config = dict(
    norm_eps=1e-05,
    lr_mult_up=0.644,
    decay_shape='linear',
    max_seq_len=1024,
)
Each number is 500 + 40 x the weight over its row's rms, rounded and kept within 0 to 999. Layers, rows and columns count from 0. Numbers have three digits each. The size before them is the row's rms in percent of the matrix's.

# layer 2 attention value, 256x256, rms 0.15, rows 106-127, columns 192-255
098:485510522516577502480496500594534478550500489534442484468561478540542531491488498507494477488518516535486489446493432518488510519497554468540522561515562462502580510501581478494440512455505475
099:568474505520439487398540535449557491459526520513524475515506467493448503554520537480508495566541463527549475458498562539525480519408454480493475466498464540488457430532477494542509518554529567
098:466529482541435501447565528465462595510502575482538493481488490472472491555551480562479543586424553508548508467480486509540540473456480498510474459494480421471480501534529551530528507429522461
096:575552533435508532441473464431446589578516437562519576507469536531486520536494548521545523550510515540500505508508472466478507506480468549424555513475482583431457419499500561485492470444570542
103:528464534471443545451525446513505470539546473486497483601574477527448478433458542482446501580475473504558484457481511571514522483456425490487531498444465440550512461492470522509498549446501516
095:518489524436565545525501505490531470558488517511494468422529449537531516529426482527479491530466552505503495483473517541471497490543503454529454469445485530459463486558507487471440570405542530
102:449454506490548506504565486457573510487510575548531460505505477525487417530519495507469578547490390450514529479525532565450463493475445495519512477567469503521472489446438470581503572530493503
094:430488427486491485563413499489558525477523411484522462487518534504514555463553445541518459543461430544566492472450510468525455495471531462562437514525489471499483540514435457543529477513465553
088:535528451527594543469506543521575504520553439501528432547491516553440502476482594558492530445551496491533541495459541505482478491482426506461441527422519506479525475547558371591496529465491432
096:501480461550557559483545494491523460497497491518544501513486460442431524493418514550565484478527452392554460543480518539547514484530515522520538518467532433526417526514528493524504553457596450
100:439460497455447460509490498500473542508496490405513486524441481478499389463571497500458504504562514415474469552555552396465500498476569515494486498538469519488502462533497527557511437551466493
087:449502588541522470512530444457363475384549543522484478550463535499522567471509499429550510494502543547456504520505455449489539536465446518565470468521518525518546505456545463496412474529411475
100:572510526496506501512534509487470479500493397512484524511459457532421499538508512522486509496583528484536546509476486473491527477483557482491460556492524509503457484529493474457538530460520482
099:528589489435517416488529510489503464476602477461531460421487478530475561563482514498501509481514480535478514532481486530430503448525494474453433559455516558464478507562519497529477537489522491
095:521515542525527417449496476482440490518534473529481602494567497483501516464412489532548427546468518560504545541551505448468502517450469539461553507461467511478514485494473473456449457462397537
095:534526495492484451466473486479484471485470482442528524473538513477533516493550492525615526448474541545539606513499527524550484469551438554465490520453498491559448459499490490422497564574543491
098:533579532487467566536464506576536489543477529607502519480490534479417480482532472504482498525474498522461459605472507522448434468439501514528527480486516508482469498488488450585500549493457418
096:536461525506499491483561503457471495513478533489498538471515516533487519527449557470568414474532442354433513551540506508485526477527473625489536534430519463536448455517471558472549520464510493
098:483489481528511515558495497465549551483470468543493561464522498454468460496472457436558483532439423450495547516496548520577489495580563614506559493530503477527559528484458535463515522494521464
090:471540532427545493503589421508523510428565550587478477514497534499435493495561524496484520501473538482482511456458484558468531502404449476529563598466547546507499491493420438599408546488495542
097:521500522505496525571450563460447488466487492406536526566539490465513456461519505527514464543491445562448494480537419536484494481473477462488581524464538502479512489516491445438473524440506535
088:545452545499540504510533528554567504662508555536457454470534479530456434476470491519500514409511459441498486540517503500563482439474485452479545462505455505544512556473498580554454488515475431
# layer 2 attention output (transposed), 256x256, rms 0.13, rows 106-127, columns 192-255
101:434424544445503538505444500548593468429484490594527459548428528428492495477570504532554487511463497446582419480583530458553510453497475586538404501491556539517509563609464542504508450519469510
090:504503516442494537463507452454366499509467568437503528477515574494531465524541475552459563499525468451566480549490533460498573472533494471566466531489527461544509497415553485471504477499460504
095:522544537485526493565501521514452477445569537439553546514522488486534492446461503465471548465466487562492560507544511503467460495565539557524497551451471506496495529542454472495417454572471536
096:483481487488472486541541512482497518480486541442526474407458487508502458409462474533483581536496454508441489526491547527506446509580499475494506476497461471511541524486508464486465419493435484
102:423538532580507467482430534486439459549458468527480501500482489476494506509437551433576495484526409503538453494466355447548471489489413506494436510507468479509495498549467509499511574522510541
092:531510471462452442528495482468570458462527419498514530536440522413432490490514522520556509508455428472490518517422505463478517464498406457496543549525562514566526520518472494493475539557537440
093:529566517498515419462456549517487551459516415522484491539431499489528526500466440526474443516511446499496516535443501488540497538561479498502505534454559489470517489471497568464518486502461524
093:548543495504507544416536526525482494500474533478459532516511492526439458587471517424548513527520543455499474523535458465508536585464500475474527444546481596461515530439512474562445451446487493
082:506462526486543548500466515553427437439522516530497519469500491508548531451508511472499508441488507539548458538415522557482460527547512481477498503565494565530498529526476504526444495443516436
093:494464532492441472488436533558494509551566466448548505432525499504559501493474557519488495530584542532487481519540449493547575483537479474544509444495507472554497491513430469489485496520527525
088:510493447540587409522470471549472476517589510478479528548468497457480444490479477495461495500491554533450511475478505490425514550546455510478477527525555491437562489497422468429489484532444470
079:410466525611480549433542520540517474538452487565509546524556536506447459540535569459580438511452472565526451486467553478456463547497555581521486533525498531445463497509488422507405525513554481
099:447485474590517526483453481486461516495509550478491456418499558553495455470428472526521471520542463461386503534463559507509499516500549496499535427539505524497507506478483471499536512477511430
099:484489560490536526474432473490498417481457468527509488500515505507517448581494433508479571515489470475488484502461464537473501559514422472511492530531507513547529515518516462563495495507446513
093:480463522540463445478480524457517488434424526483507445481428511471473532541574487437546502445529520432511465586527530502505456517550494518507467497434386515435490483477462411496535500553480508
095:538541474487460538523482532446465584536524537491448535440488504561421440560498440458547439476491528502650503492482459528510523480475514442489584535455506539577501445544516484563556498484547510
098:528499509472506547574511503440513471442449500532558484492495506505485462461562559588463636498511489436522448463501474441488505485476508461539541544541495542471554508417564459529588527546508558
092:448468484503462522465479542449528426586603514518485490486512577472510501483524519549501477489502554515536553548467453525487535493521519492427564453455495429500519542499434501495524456529516508
102:506586510524503480546554441493458514419569429487526456508525497458490525424541492439444486474591533500497452471473550399493549488453483542458453490466467496511533439496497496531515448533551620
091:510459510491525537472478484470450495495473412476474476498479535472424470497500513434537480521449463442521501481547462511522464527527501516489500499541485489448477528437535513450603468520483533
089:477568484510521589513533482446536529430411487562475461530487484532551507460516439510553524503497543493457459495495534514543525437491559523488441494534565493577468570586495482488506489463482520
088:500464511581471494498452486462534478559526467488479444530490448528457551518451499519539497472537538514472431472536443517521473475417502556507502505497475495501528512564472611441520525522529508
# layer 2 attention query, 256x256, rms 0.158, rows 128-212, columns 192-255
082:533548508520555521490443529501498571486540528579531468539536479494470497481510457507482493526520499522558511484492466470553468495463524527532499396529479515521553507489551463491493543426524497
103:526518480485563488481360461514473540496478528527508497524568514535536509496501488511457466569496530555545463538464544499533574511470523527545480458482508526573487513485525453547479536441454499
067:496515519501493482511534492451465555431549574549507402432580511447477495472538464484498563498561419434481518424549522511508432525507508471579473461432516565488563496575521503489484521467517498
094:540544548447569525466417454517546548499484537533502506521550511495518496521536487470518433550491550500541505487443523497509510498481467501563486422513599525551467484472529433571491496511475472
083:554497533456567510452419497493475541514523535458525534508547505510493559535524530467497454531460589486547483460487532516580551498478487527554456448517614525606469512533502441546449556496472475
072:535506513447536519482514452533517468531484460488473618484471464501512514458491485479543446478468556476456513540469538515453507465499455507481484543577544483501406463400501482502543406553515453
087:532471507482580453460405448491470550472466559498536468544557528518504520544513498457467453550480517503547555525473519523532513491537460477564467422470551512595508519520479443531441520516460482
064:574502485450532447447463485564516558508533417510524581526442489542491489483427509504565513526462571523550470527434503491502557463476478563551538574526506454541455508479572510511507435503478446
077:505419498545556514450476439485497477557530467513418543464542514540540464483517500455509499544423527454522471535431544513504489494478486476526458534554576537525400476538531478522559443540466455
077:539525461548457487540484461508484479530494420523413525451418460504495441456476481478536524497521514572458502535476495510433477529524481492472481558512444464381542527478514516457560447526510487
068:553518547444482435455494495520501508570540509564467525521458500495510499509495511445502499505475522541510506543492485535514486471555505528480499600569503424520450478457482541481525443565461483
087:448530528448474565541529520464562472501543499514427507457447489486517472475457432475544471458480455455453529507506564513418492472505472490478492534535464521411527529445486524478572485522559483
070:491491474509501475502459486444555500461410459463587467499509521487521479560501540495474559437560493490495530481558513497515537516550510480536530463455537538537564502554488467519449606451471493
089:533475579457549452462499480494484486493528517500542445488565509469539546507555537480486501503437497406578450523509502493565488472476462483529443439473543479547428447515467455471517519503518436
106:464508523474448513489510538490489511509589497510560493419504515488492460523547495516518521489455494465473611499467536445439522434526476476491490532537535533513495447422503569519516460491529568
067:474495476586544488538427517485528460410488469445550463455566484458485464567547519542476516454414465477492503442515556503492528494525519501606456444421555510496445460474510511535489498423421515
067:528505507516508510523575494549537470475509519581403557531495460510486427467493417468521501472494526520471482514432489469495505532499483508487537557572454469506484489507521502477564445546512497
078:405507512576437534515508589497522471533504541567524529454413492480491451488490475498477475563458441577445561480503493456462509508520464482465522587542412519503536539445543505468519469464546570
110:578534465588484548577430479490472476456464551502487520482492436508545473478505462490556505513496430574411507503471462481494493468541533475544495500454507543463508545524508507446498463399504530
079:486473483467513470480462485540451503549500514365488497488560539516510468450474451476533502452473536467562496469524515500479457514533545519510488462515562501506508477539488519500503580477468562
086:507505432514516445479503492496569510470504507543491492560521470500552496476518516517494535491509581469604431504413528548546498491448436475582557519518519582486407504497520523519490488467502502
075:538523538539454495543557523560550498529506548589500573503460438485480480532533471498528535518453481557445467468463472486487514477517569533457540590490424457509507558450503478490518372504552438
099:495530500423503519481551559476520543510603474505541506469507458507550470497564472448543503470414481441437507452461557477490479494484498448506497526490541492496513497435525497496506446472552479
097:469537537445466524479556504549428459524563425477542485489510555498494488481532555502430447497555548475543476529520487485492478441424449474520447482496540435479507466512474477548516606531448544
100:470462507526469530522560512508537526528513509552511555475454456455397502598570499446499505535538478549428501526455500500504480476560462454477447524511466491481568524434495415450548449499523454
095:459478402530451541521425445556408536458472480504512486480512477517479540548526496504482505571576460399481521498485530471465523500427478499458514460489530548426513502509546475514543495440422557
101:502512454457536505476506501483484551471557501499459522528478484507526477465452442481454534551529532526498503510471507472543434482432452485474516502526485604449485493559519559518478494521544438
110:426531560480534478556520522464472526536496469479532461491475567524471448559500524447469485505408528419521596454529524444508490481497417475476492460568577519486526504436488461449572486516468506
110:552462488540557423513494452516532479478490509534447516414541507590458513471509479452539495509472532465543492497416464485506469506501457500478454428490522497465452458522480547503471458499464582
093:534544514544501494475539479500502547575604515628456571548476491503522478463481502502501503519530485491482452507546508493449513509563503496456543530443494552522505547545400457508591474489542487
090:539527579530478469418531479531565545569559520531520565565423481522422506505525536438471543548480501516474454468491552511460463499543466503445512521474534440521514510522515487494557449553511486
085:521576497510483556509459548550475530483452505510560525484468498470471519542530462445462482486471505527453530517485474559527506492540530460495512510537476508520502451373513468466547513491489425
100:459423534480480558435484539495530438436423508489512518474442502501513488464450535512513492545561512578505455543493468533495466550428522467423531418518482518550564492467567515530410522551476508
095:481549573506541413469494491493510496548503526478500444529547558453498538584470550484484507493545493500521481450484519478506491429490460517491479489469591479457524441465540498464500486509492546
115:513458428554509524523480480469463468465454474499436512461505497506526527418458485586456537530578444520492439603469490532450533530518448517472507507497423542499485510576510572475458499483473506
090:494409531487551471463424536480515466577446575541509499555462527513450498523534476528537561482468552489477597483457499499500401531496521442543541481541540539476544470488603489465498460511477465
102:486560477609531531480505530476543517451390458432491461496530488541496583524543485489514466448522503479542498481458533542469535524495504448481507489486507554532527471544490554468531487493526541
109:560559560566577504472440497457430487521396486474537511573483505520470512565452418462541583478493454461539497488463547557500467515544465466524450502545441536527486405491486432453513545546566489
107:512499522483471436548539470487537495506517459474496508538505517477436463492420516523491551553482510522491533496492526477516555508557453465426588407474559517522544538543522495517522482490495515
121:487443377498486419495502546537546547508467527541491516554502495491499542397539464474483482472554514560505412506503460583522553502523526511585504503462475514509448621564493577514466541523485485
078:513493482470465473588542470507447471556486424509478526447476518505458531519509448437570514480462521438479508509491491487524492485539516516498547507525463446496524488530468433445502514555517518
080:539528522469440502454534487584523534524473488500443579460455501515473465581513519441514486418457562508431469485451521471474498526513528471487511518501495517425526538417474421455531467535528449
078:446477528458490456475503490441464494559520493482484465476463519506529526469481539569480494483526469541567518477534517440520496445478476530545434522519578491476578469483535523493490543494499508
088:535540447530552531503410498427499476530422469461471490498539484529492552465458458537497492537498466511494566486502557489478602503528504498532484443444484526530528548486487475506519546442505503
124:507489470495457471411532528534526538451573545470544516507499457512437472526569530494597499499480575539516463509478556465514563488498578554476468470498566513543510523516524531456573563522485511
114:416493487477490438448543511593580473524543493483539567496559549442545494410461496471458513496531455573520462611608454482526493437513491517460534484493478548500419497469521486473525524494478520
106:480561482547570412554482528462512469492507492521449526424537466467516448512472520513486533532507453443543527487535476443626512507540455520458579499432402415549489411541541533463491483503425468
109:513506472586479542556470517452508498535539475489436451542493501537555447436454463444490517550479478466607471530452455554438493507507458424525439533527529541462503572503496525589528511475498501
082:497524524448563372520473475451442496514492505496513457454518488517549510485513508524512521496507514494522447554545497487529552507528521490516464417497462515478512499473477595488446535504435504
114:514438538515527465490491471475465531583494548515499549530501542521473485470514480488432529500505469510535502464461553527554535436500497457538463475491545477479408541509495542587493476540461467
110:495496506604498503455489477490542477586505460491514529552544461523495548538520522512504536495475449603459467502521506449435503453565553527536474528510471484505557500475473459406592467442490446
106:486559490488491556489493480567421487493516510534525546544516480495534499577509464501481463483487515497599555436496579560433495497555550514515460531521528502523526476521527500592574498545491551
104:453511550414504457476464514582524538476508524490546565469535531478542490501527450509495500471551595458492411546531499542518421508497522520530563514426497543539483478475569530537455505509573543
103:494524500436431500499504484446511473503601484509453515514466501497562464464431514553489482493527489501587447564512453451514508476506485558414520566562460467520495457511486532555485523503539576
107:483542551459565473537506513489474537472462428502537471451467583501537476444488491516489567508388548493494596511507513472525429458404451414459476537543528512506455490452456468450557472524560507
099:507520433483505519462490511490455557487469496464492493497470527552513506468414442556486530497557512495473453516555494523495560495504451532493467470478465537480476600549536500564507551542472441
088:493587514572543465513478496455571498554504540431441526515562429536466486422525481462474535554512412526613435446506528500460537474503485467525474476516523490532480512546497475491505481517418479
099:478520510550487511439459483503571502496536451481487553531517552538489476535529446444485473512535536502512503462516561519434500556531457496517476460446557505457538477521499521487540525481570539
104:537554471458459460526472496529535513557469472483473564493466454474456474520508587490444530553470424523488437484434521507435496501525497487509510481625481517509524490511452503365503480520477499
105:458454466494485524466488477509456483468481457471520481447520535456447501440533410551522531483479524455454520448500438495490506452488420534469444471512505536498514482576472507479452555452519474
100:500558465495551472525534485419515506475554493543529434468550504505461494501482544501488406539500524496483479502496510553551451538473552444538460526468511453526482465558513604490489453518397538
104:433470517512478507459506528440514517567531502450546502537443500515424490453451451458494484439479409564546474507497501548483483518549467517542511589570490443471488460375496449532499516483493544
100:507532492502520464564516485484476543584563504537499548577502457457506484492451504521536489521498483457519519494604508495552530479532462522532516495492508517521544558586520485478508510535536536
107:513534428554468513485439457498487522463530485454413501473500499566423475486538472464458452461545457499528494533515494534460569547583440537515530509480456504503508460549493538489484473465510546
083:546473507559528523565517479476411508484525520561481510510484539595570574477499478567480495480539517514512491488396518491577532511554484484487509552456562510523482520563509553559521407476449486
088:528470518491496468468459432531547558543483515445528539441455495514467461520551495431488510447458496529482448487443558479483437491524533488472508542519515488530507495427521488472506479532558522
101:485489424527453507549547521501494524488469509485408534492508555477547481561520476471481470468534497500491502504535470503434520558547428488467517523505480522455490575501412482460561519518480535
103:515471497573595475480532499588452428524575471515466438571484476493404499497471404486438487466612534440532465518497479448554509447498480508470476487483499504494488486569547588487493446553511515
098:530529447432487481494513525558419485472416521539421505480528512471483449500519500483453502492530552516507534453332526463517512485474514533486509521470487513443436512566489496480512436523524463
095:351510544444443468570449541476541487489536496504567434440523504461518502518469535532566550431439499438419486506476478480517589502488511534477509521561491485452484541434473515448459534468578481
060:572495542526525521487540489472496537517443466493440516555518503472517567482638474435488499421495551478612489540508567573472455503506466500480461541516452536473512433531515458473546393528526531
111:448491506442415492481496503520538467549512492507531558468414476561514472511507487495528552474447526492444493502458481469501475481529551501442530587529497441475507570463452475503545494513596411
096:449548513521454481437442491490527538569376475488496544439466458572502501505505482477555545381439447523473468471443516490466460457507502536499470519463477516517490473450510466507452517502499432
068:486439552424452486471448456446550475530571500430500535496439473493453447549529476507574538466470524507455466500477486483450441515526470515449506502509561524543500480463515450421450612433511466
081:389511510480478441500477516521502513508490536517520458518497469499442475499510478520511492493444504466554509338444548493510495467490497437515466586566555449467502508536409520522570475540463462
094:503541517476567525512480478558459522492516505515486408466528463533497509466481492515525454529540468505510541504526552544539526516511439488523450480504459473566537511530520580574454466535435479
084:500456533459460490569505547426500456519538553453442561448468447535576468494493539539487503468532475435521502486530481486486441459510498482483431498469564490455480507477460517477497534425561478
089:445461468527497496503460485483590548407498464501597400533498493465473507470399547536581509516457521542478508462491531505516475549472477573546536584565439557507500535471530543485518473498501550
092:509440435487525488505547496469459479463492517556457510540451440457502542472448476566508501463464515454530482465507454467540521527492540502545502506491437462488526524521518571558487436531467566
103:544552508496511509448445490476540552472546609504524518437522484524474508491589502467504507471517503376510480535482507506427497494577509514486450504409532520523496468539493488450474505488554463
085:468495471502491478505472488496472533484500492527465446402506499464508486530425516519583457489542467509483485475577568485488445512524486569574456465538428505465498501499486580534470514511466539
100:493552491458524482484488505527518397514547514524462493463527536558524481526509488466460503509512507516533582539539475465545487528511554496505519427455522500485548442565520494498445456491543577
093:417451427505489432447467478536486453501511560491450491479464551466474506515461492478456506490501449550446504490530490487502441497470533506468524521425452419508492530536524542553450484493530498
106:513492504422471399483514446499521508505527444581514474537503450501466496469541490552493478458539475521442450476511557536509510455543488546558457531567493473556557459534480527496444544495480557
102:513522482514500527566502450500479500452433436552547506507511471463531488467498515540547487520487403509497533511576497531536527508440521499531462469502415486591534501388416472517502485522494470
# layer 2 attention key, 256x256, rms 0.157, rows 128-212, columns 192-255
092:429519416513519430489571482460545440537481472436462522463455497500460563486456515492542513461527433468489510515495463485527442514539512511369568525521570499499570508500486519503470537491548552
110:480503465473498574541496608493496540458458516505537454461576523447480363502538411425503476571551475543473495496498516437517481530460463471558503433531571561472506524531474545504460536517513512
082:426542458536484429477597521467508430515492491524570590526514482462576539496507511555514517456455516466494567457492463438490418535518538499461559509516412431436530520448537527457495442447504539
089:472505428489491546535524586416475492498473529520523481470582498493446419534504447507504494550574474535451427507549523471556484596458508480559483459547522565483507566551511563556438535491514561
075:486479476538464534520501605450496508437555533494514481523592492481483404514481429504493460574518455537461505554566518454552472590503538436587475418509443510449484483507475565541480514515508550
085:582449532508588528489433515506489547484518509456425453521524544551470583494499476503481453507538492544486442479488495538539611489508480553479444528501510542572444520583507430536494563525508513
078:482513456504459538554501623440528488445499505473508442518543485464474447500531454461505509521508459513490504563544512458505462571472518436549525417542485547458494530540515604507494531519539544
075:569440518543545524465441492524528547481492474514449478437547567545477557489468487474492500479511517518482457525460498510527571486494493501562444467506514561505454412560472494543535559525545484
078:528504535464518522565462460537497507511470494504467424493564548527540472490491596504492501517549508503486478479500485521505549509563470505499482505551485521498483473568503461596515568491500501
072:544493573487496519475494453576540523512523415484515486491482476568552533513485540502565513451503501482499496491507421584419535422546519543447488557510585503526478431527562429483507500480455518
097:581478506517535512516446497562479494526512435467503564513585488547541534487527440450486513437526471532532489475503490514522511513552572527556480521475488504590493488487543403523554552473466513
068:561512518450494487488491436480491496511468520528453496516485491540504548512496501484530560463549476471526478462479482507480507464519464569450518526448543419544611522484497431404484492459455500
092:460544516583450540509535557478483457474498513576450553513475526476496506492440445519411531520513512493502534484507507500501429531482507478496511478515511477452537567533457591445503416524477513
059:466506493549528538509508511474495526457481479476529488484513433467489503510533539443529475548572409533536511542516535470522415589516477401551504493579504544467452453560480530549533570488512516
071:507461545424502395411485458483459443538477508508457495513488505523499543447465423524484556488520535428531536462481487558506506466460552632509498485478557474582523428510574412514467542461443527
102:403471530507550575496521527477517460504514537526454520486478602508456458491444467498518528504578434517508604495513485491486449506489535477532490456571517511462422522504525542550531502446469486
083:524512465403465425516456528527535477541526415508532509548496498496436537511480538448499478403451561504534454482486478582451505509476485527493497508483533522514464425489534404493472533523459460
063:546520569463479500537567437494462477568494550495489508440476568463471481542482499530461547460446543467507503416472479537451514488520509608490509472464503510518511531478552487439449499525504480
102:430493496509506486476558534514539420506460446482480480514467484502556520488467561486493472442449534509604550430524437480471524476531533455502472441520506534428467480512564524491505534519459539
076:474434496489493477472454448490521506507484533565518574479508463479453482538548520536507503535567473546501534529486525418545465573505474468490501497499453552505465512487502563561466531486561514
094:514427501484503488454514501534424494494467440532507384551462497496552505492493456463547455561479493507485435495481498576518497493485456434476468471472546556479516511521513537493538559540439495
073:489482478480420464505476463516497468561465409479497431489500495523500529502451489458470476454471510439537454441495455572537530468518501599471536477418589515520428473548559416472503478551484484
097:512435518485490517445482413455481487522432535546508513494485516542500541534459468547555498464540453448491518448488495588540525472507492528416497485504546478519414471547469468503452525480529579
104:485507498511575607490504450516526556546493562541481508516559524509444488471531429517576529500595456518486511535472531515505532418518513522485502541485524465548513457445457485550489495514555460
081:532486480467412524517526503533441526540549517533534452438565442561454555495496502533517538472437521494474459474519507426509495418590506603445524501483502465538533558575439501489537496575537562
114:455555589563541508520578483537543500454467584577483498496521552463517443468528550497525596493533551518543498482510389449500491417527546496464457441578412526480479533472501505518468491540535511
101:465470538447554523553492468525521503496468511552607511482519494529564489544488423524498553555556545484555507520522473557511512510511505479460395438501526451522566452500490505533500484508477467
104:499426596464534529478475428568543539451483653534497494503519506520515566496505533559528573488576495480514517521505523492484513504479531505469420501520490438516503573464462476434450509512515466
101:529562486506488544419486435488527440536507498548429434530533526375523495553481534497511435508547567514446512477485517442473485464466511474538481550543527548498558488451584550482428507526493540
104:465476479531441457520541478509494507526518473455530486462485412507488543469473477553546498538484483454561464493488506535434515479498504512532508471403514506491514493398577530532501515421503453
106:517388535473586435484489591426448464483461439423535450427514508564610523487514501483494527475528477475526495508467461503535554486542510518535502460454532525551542425460527469553508537512502465
072:513461467449460535472541516571526512561518383481493494458485489584486533461463475487486474445462441411511451483456479563493486494563529525420494488561515487506493478607488522537535496509476432
106:479491534485558527574511508466453494518472552441482515537430537542526509544539508513406560496495517519508459533485538482463537537516431530490505574542511553497555516445430468520501461547512448
088:498463452497568454423548513491612488463482529422518518531606534554523489461514559436549484468532505527462443568482529484476482503548517422515483501508459582511488503547539479559501530519533511
096:480544449448525402530571482494504468511489408497497479522462542413511520499468482494426519528454515527530504473432442459503454504535510504516512480481514461477507569503550528505506445440536480
103:523457584490481491498506494626491580460415468596538418448516474522492535630463489547488527465480463475516454511536487530435524545521441536496426460522484555472517498533528532464502532456509502
099:428497495500536474414521478482516430485559479467427459506439554421534531465477551463446425535521540551518522548513424524458469452538525495465468454511516532485543556534513551371570471566408547
107:486426466548509477466484544478481492529541440507480470440528504500401486532542525482556575523494546529495502545502532462449488507575545429513510506461502539480471530476546533473496512503479532
118:544512473507494471431557508464474515417546594531566513527457437428559526495486569492549460476485548464492432489463549532529476572459428476534480447456468493487475525525479433534470504575526426
108:493502471559469510512492455474546452519443405491527569524556477464459542479528471563468456505499434464426502490478477544581509511518478540453512486459507490541571483517506508442605431530547524
104:543501521557492501507472484517459526440565514572476482467495505460463515485479511442530436470451493480563430495478499498524469579468491514538479542463493504539553499487528486493545550483449453
066:527473554541491525560476503502480534487486511526530431446517423553507528521484468519547478466488499437514432506466456557491486450510402499473463511485522536522513492552532539564458536493537511
082:487499498514559532481473526457530529616472584490435505539507531504466480491464505487511465520525457572445577477488570464531512477515564480472522527450473529534520532492504520418458476491489527
076:455506491516443490469482482464585562503535487540535550499451425382511527519488499488555480597517530478536509513523473535481444487429535392474522496532468507431452524508535525432596516548475498
118:535488532576520489465508526423425451497473514487493537481485570510470522531544542513499460456564552501485587482493515510535530420448433492516519443480511522549500508493480420511538517587500522
118:500457508431512486430512417540545456502536511481612539507470492518534467432553452495539474500545501468413426528475491504528524521464538451494447492519555497543463446571500570560457573461519441
105:544494463487470530414426499457521513528561449498431524485496503515462427466479551538477501495570520573464503523492513472558513532523498520548532457538534447444434446497516453515532520478506463
112:513436503469579433513520485505496455492516509420457490551541485460558517451473458518485501581469549508587473474528490508527481545517442464479494495507532551498513524483547526495490560554492547
083:525489477536554533457500496397510505510448468525518553500473494431489530515445455492520441504595453499448518562538513494547462524499557424434501533546566476520487458503548580466546481545553500
104:582437555513508428512467471530561515507501546498484535464527482461554536526470494577521533460590554495440405510540477499522538572477474488446502539460462508506532539454523440573479505489476425
115:488523490426491486543505479524557485516520444450542567465545511530477461426545534499466443529511442550475501514481505551477494487547582524556521483471473561457432507472557520476591521495552501
102:451472463510469460588485578493501496507547485468411507538538483519444468511526416506521435505444465532535531508508553449491524547521420499517468472522532495584486541496448520516478516432450510
105:467492489495506510534508488457534484507466456417536428496469512640468486492511462497471559480560448521460463484453548505525552493596477595557505512516512507481434439532512493538453482507502415
100:506455440436625430535511522481422483554519635477459460569462533536529402451508463500472501542528536543473522445519570523599550516475503536521539499458527487504476568422490494553420540505496426
110:548461570533512480490518590525459534479460501534516433491554473512573562577499521490581535486448452526508505491521468477403486450464460540445381486429491471491417498587507486459421556458523494
099:566451474547485525511502488417596502467411477543482519549534529428485508551477502486472494467568501456502589449444482507539521509458421444445519482506553452548530512516514482472526465569476472
088:449458444472487482498569469532549476461519445502480521526542467511528471521503561556546472548551509568504561511494470499500488491491537464508512470484545541456410475517526477445465596473520522
094:450438507518457437519471529470517551498528497462508413478468471492478505450540444556481474504455484578519506463467529533456538456490490527516496488458492544461480471486446512494442496536465453
102:469561496586534519565489502449494467504545507418468522531564451499533540482462486506549546491488499463558505520524529590557517452473538488490495508489437477508446493540527458471484400517529540
105:458524549415620466512478519471579478481481460472499469572479591397505479505454524481486525536498518481589497465472500460501500535469547553487488430532504502496474472462583534493523476425442509
098:523521451504583467467543461526450479503612590551429516467446535511500507497511520485510457462508473685501464470507539448454517489506500517541490473496449462503544438455519499398441552469524528
111:497493437458448522545520493474452483561484484423460528455481458601435575500450415483499476556497457509457469475449524506468502526555549510503550537483497469512501504542551484429516456566465453
087:464435481552513506453492527451504496435485514514424484551508486510504525458499552539523453482533499511513560551474502527511506518439478510495504516501471481471503502513483382502463520440504559
116:479536455451476482467570506507480438489464480506490494469459547489473472450429474527479490529441479555484523512447555464587559508507554480478525497513428537476501493487549520490503431546439524
106:554497472463432515501494449558496490455526474465539448479501538525477528508539495527489507455461526434542503505498430509528504514576577535583470511458477529511532493471576538489486461470491484
064:552440470442527463480576524505407431440571512491458500457479560554549505585505443477482521477500436584400455487495502463582550477502487527540510484464471532507514559548553559518465539521562487
092:499550492482486529553465490531438485499551510459552501503456433475531482448474488532527545545450519492546501539503549516519491504507446512539506547454464483497547432488463503475516404488555447
114:540457465477545500530517515488557537473490507618481566545566521488548479492502517442486538535521550420490506533476510500475485489568427444459505446511520509492492554460468519530508502553509465
095:547570509469469493527512439490512444534537473539525546467513560467495504571495494522545522430446530454520457465467552475553489471506452516491477484482498545524533523528529537496460444447488561
079:491515527552522472420492519452436513418489618518441461488493545490522485511515591459486528523576539485491524472467497472430491505528499508560442513489496534542429456478533560491558539515501517
136:545481533493456454548503470531488478537540445502504468472421485570493551503496453522484476455479466462554493470495478518503490435509517564474526488444479485454544482467538465469463484467485468
043:519473485495476465476450531486403538521517503435578450511513519463498467592517439459524492529484509471465453500476459521551502529454483544547454468446485540497469528541499588519448540482505544
068:579450455453539525486496483465515495516554549477429462492474615515540472578511480471542498436496523528488450462447478523501499497479507507558510555555452617432558577501568536502416588434500465
072:492485480526570534471461558491468511445521577443486474500548528480488395487541465475512499544496476600469516505514546503526486495461471483598452416591487541520477555555483501553494555539549502
118:490489537495544490450460511545546538483507503511409504508616519463482498520504606507520476564540547541492510501519520507458484542470509483451497491483524554497484491474533503435509504552448473
061:479416550540527546472461522498547505452514454520420531550479469431496564494520530480460506495559549391518523468491467588494480550530487486435552546475469445517464438469500534478546432499490507
071:469503414468584524526444492500499506524403526407537473494537497462512448472525500469508519560444441571487441537529497496557455507491517510511410484497569564528483536548521530572477505498535531
087:420507523578503488498558489449507468534470558587427486486535531511480465521442540456439484499583533513451573465475495464502548522522468518515524508488484485479476520550506467383471440546465485
095:458456461511512542457534462571496514469435447603501552507570436516485529499506489506516460522559517480519514512571518490525531582512482455512568542538484552467589485456509497511523469528554514
097:543473476496493437422603560441516454516404490462481464450469492517556506511525558524503467568509470543452544491490572481502547489495494443466495430522553505468499514525533507555470559536501511
080:505521470509545548522538450440522519509523498557457584515471528520476510451448543522504503480566506460464460477542553533476502511539498468524536584521462509495543444454497487541522446493551488
105:564563503440455456487602531470477504553570530533531522453459479485492499556495505476472448461429483525435433518454558430438505516538464555502428538454542488458520491575450428538417556527492485
088:505534492452506506483582495446448496503451567547540527526498577457524445503442495503507539451486514566409456552458516440512579475515474502543504564505455535558534480440546503512510493494451472
108:565466488481589516511508534463385502537469481489489568474503515516508506524482486463520525525530526567456470494499569495519513516457480456461550453468483501473476446519519447510513480571537477
104:453476511500456476495547511504529459588492503559630447484497459519514523474442464472504545479644528552519496492473470471475483495512595458492576551473501499519523535540498463470471532521510478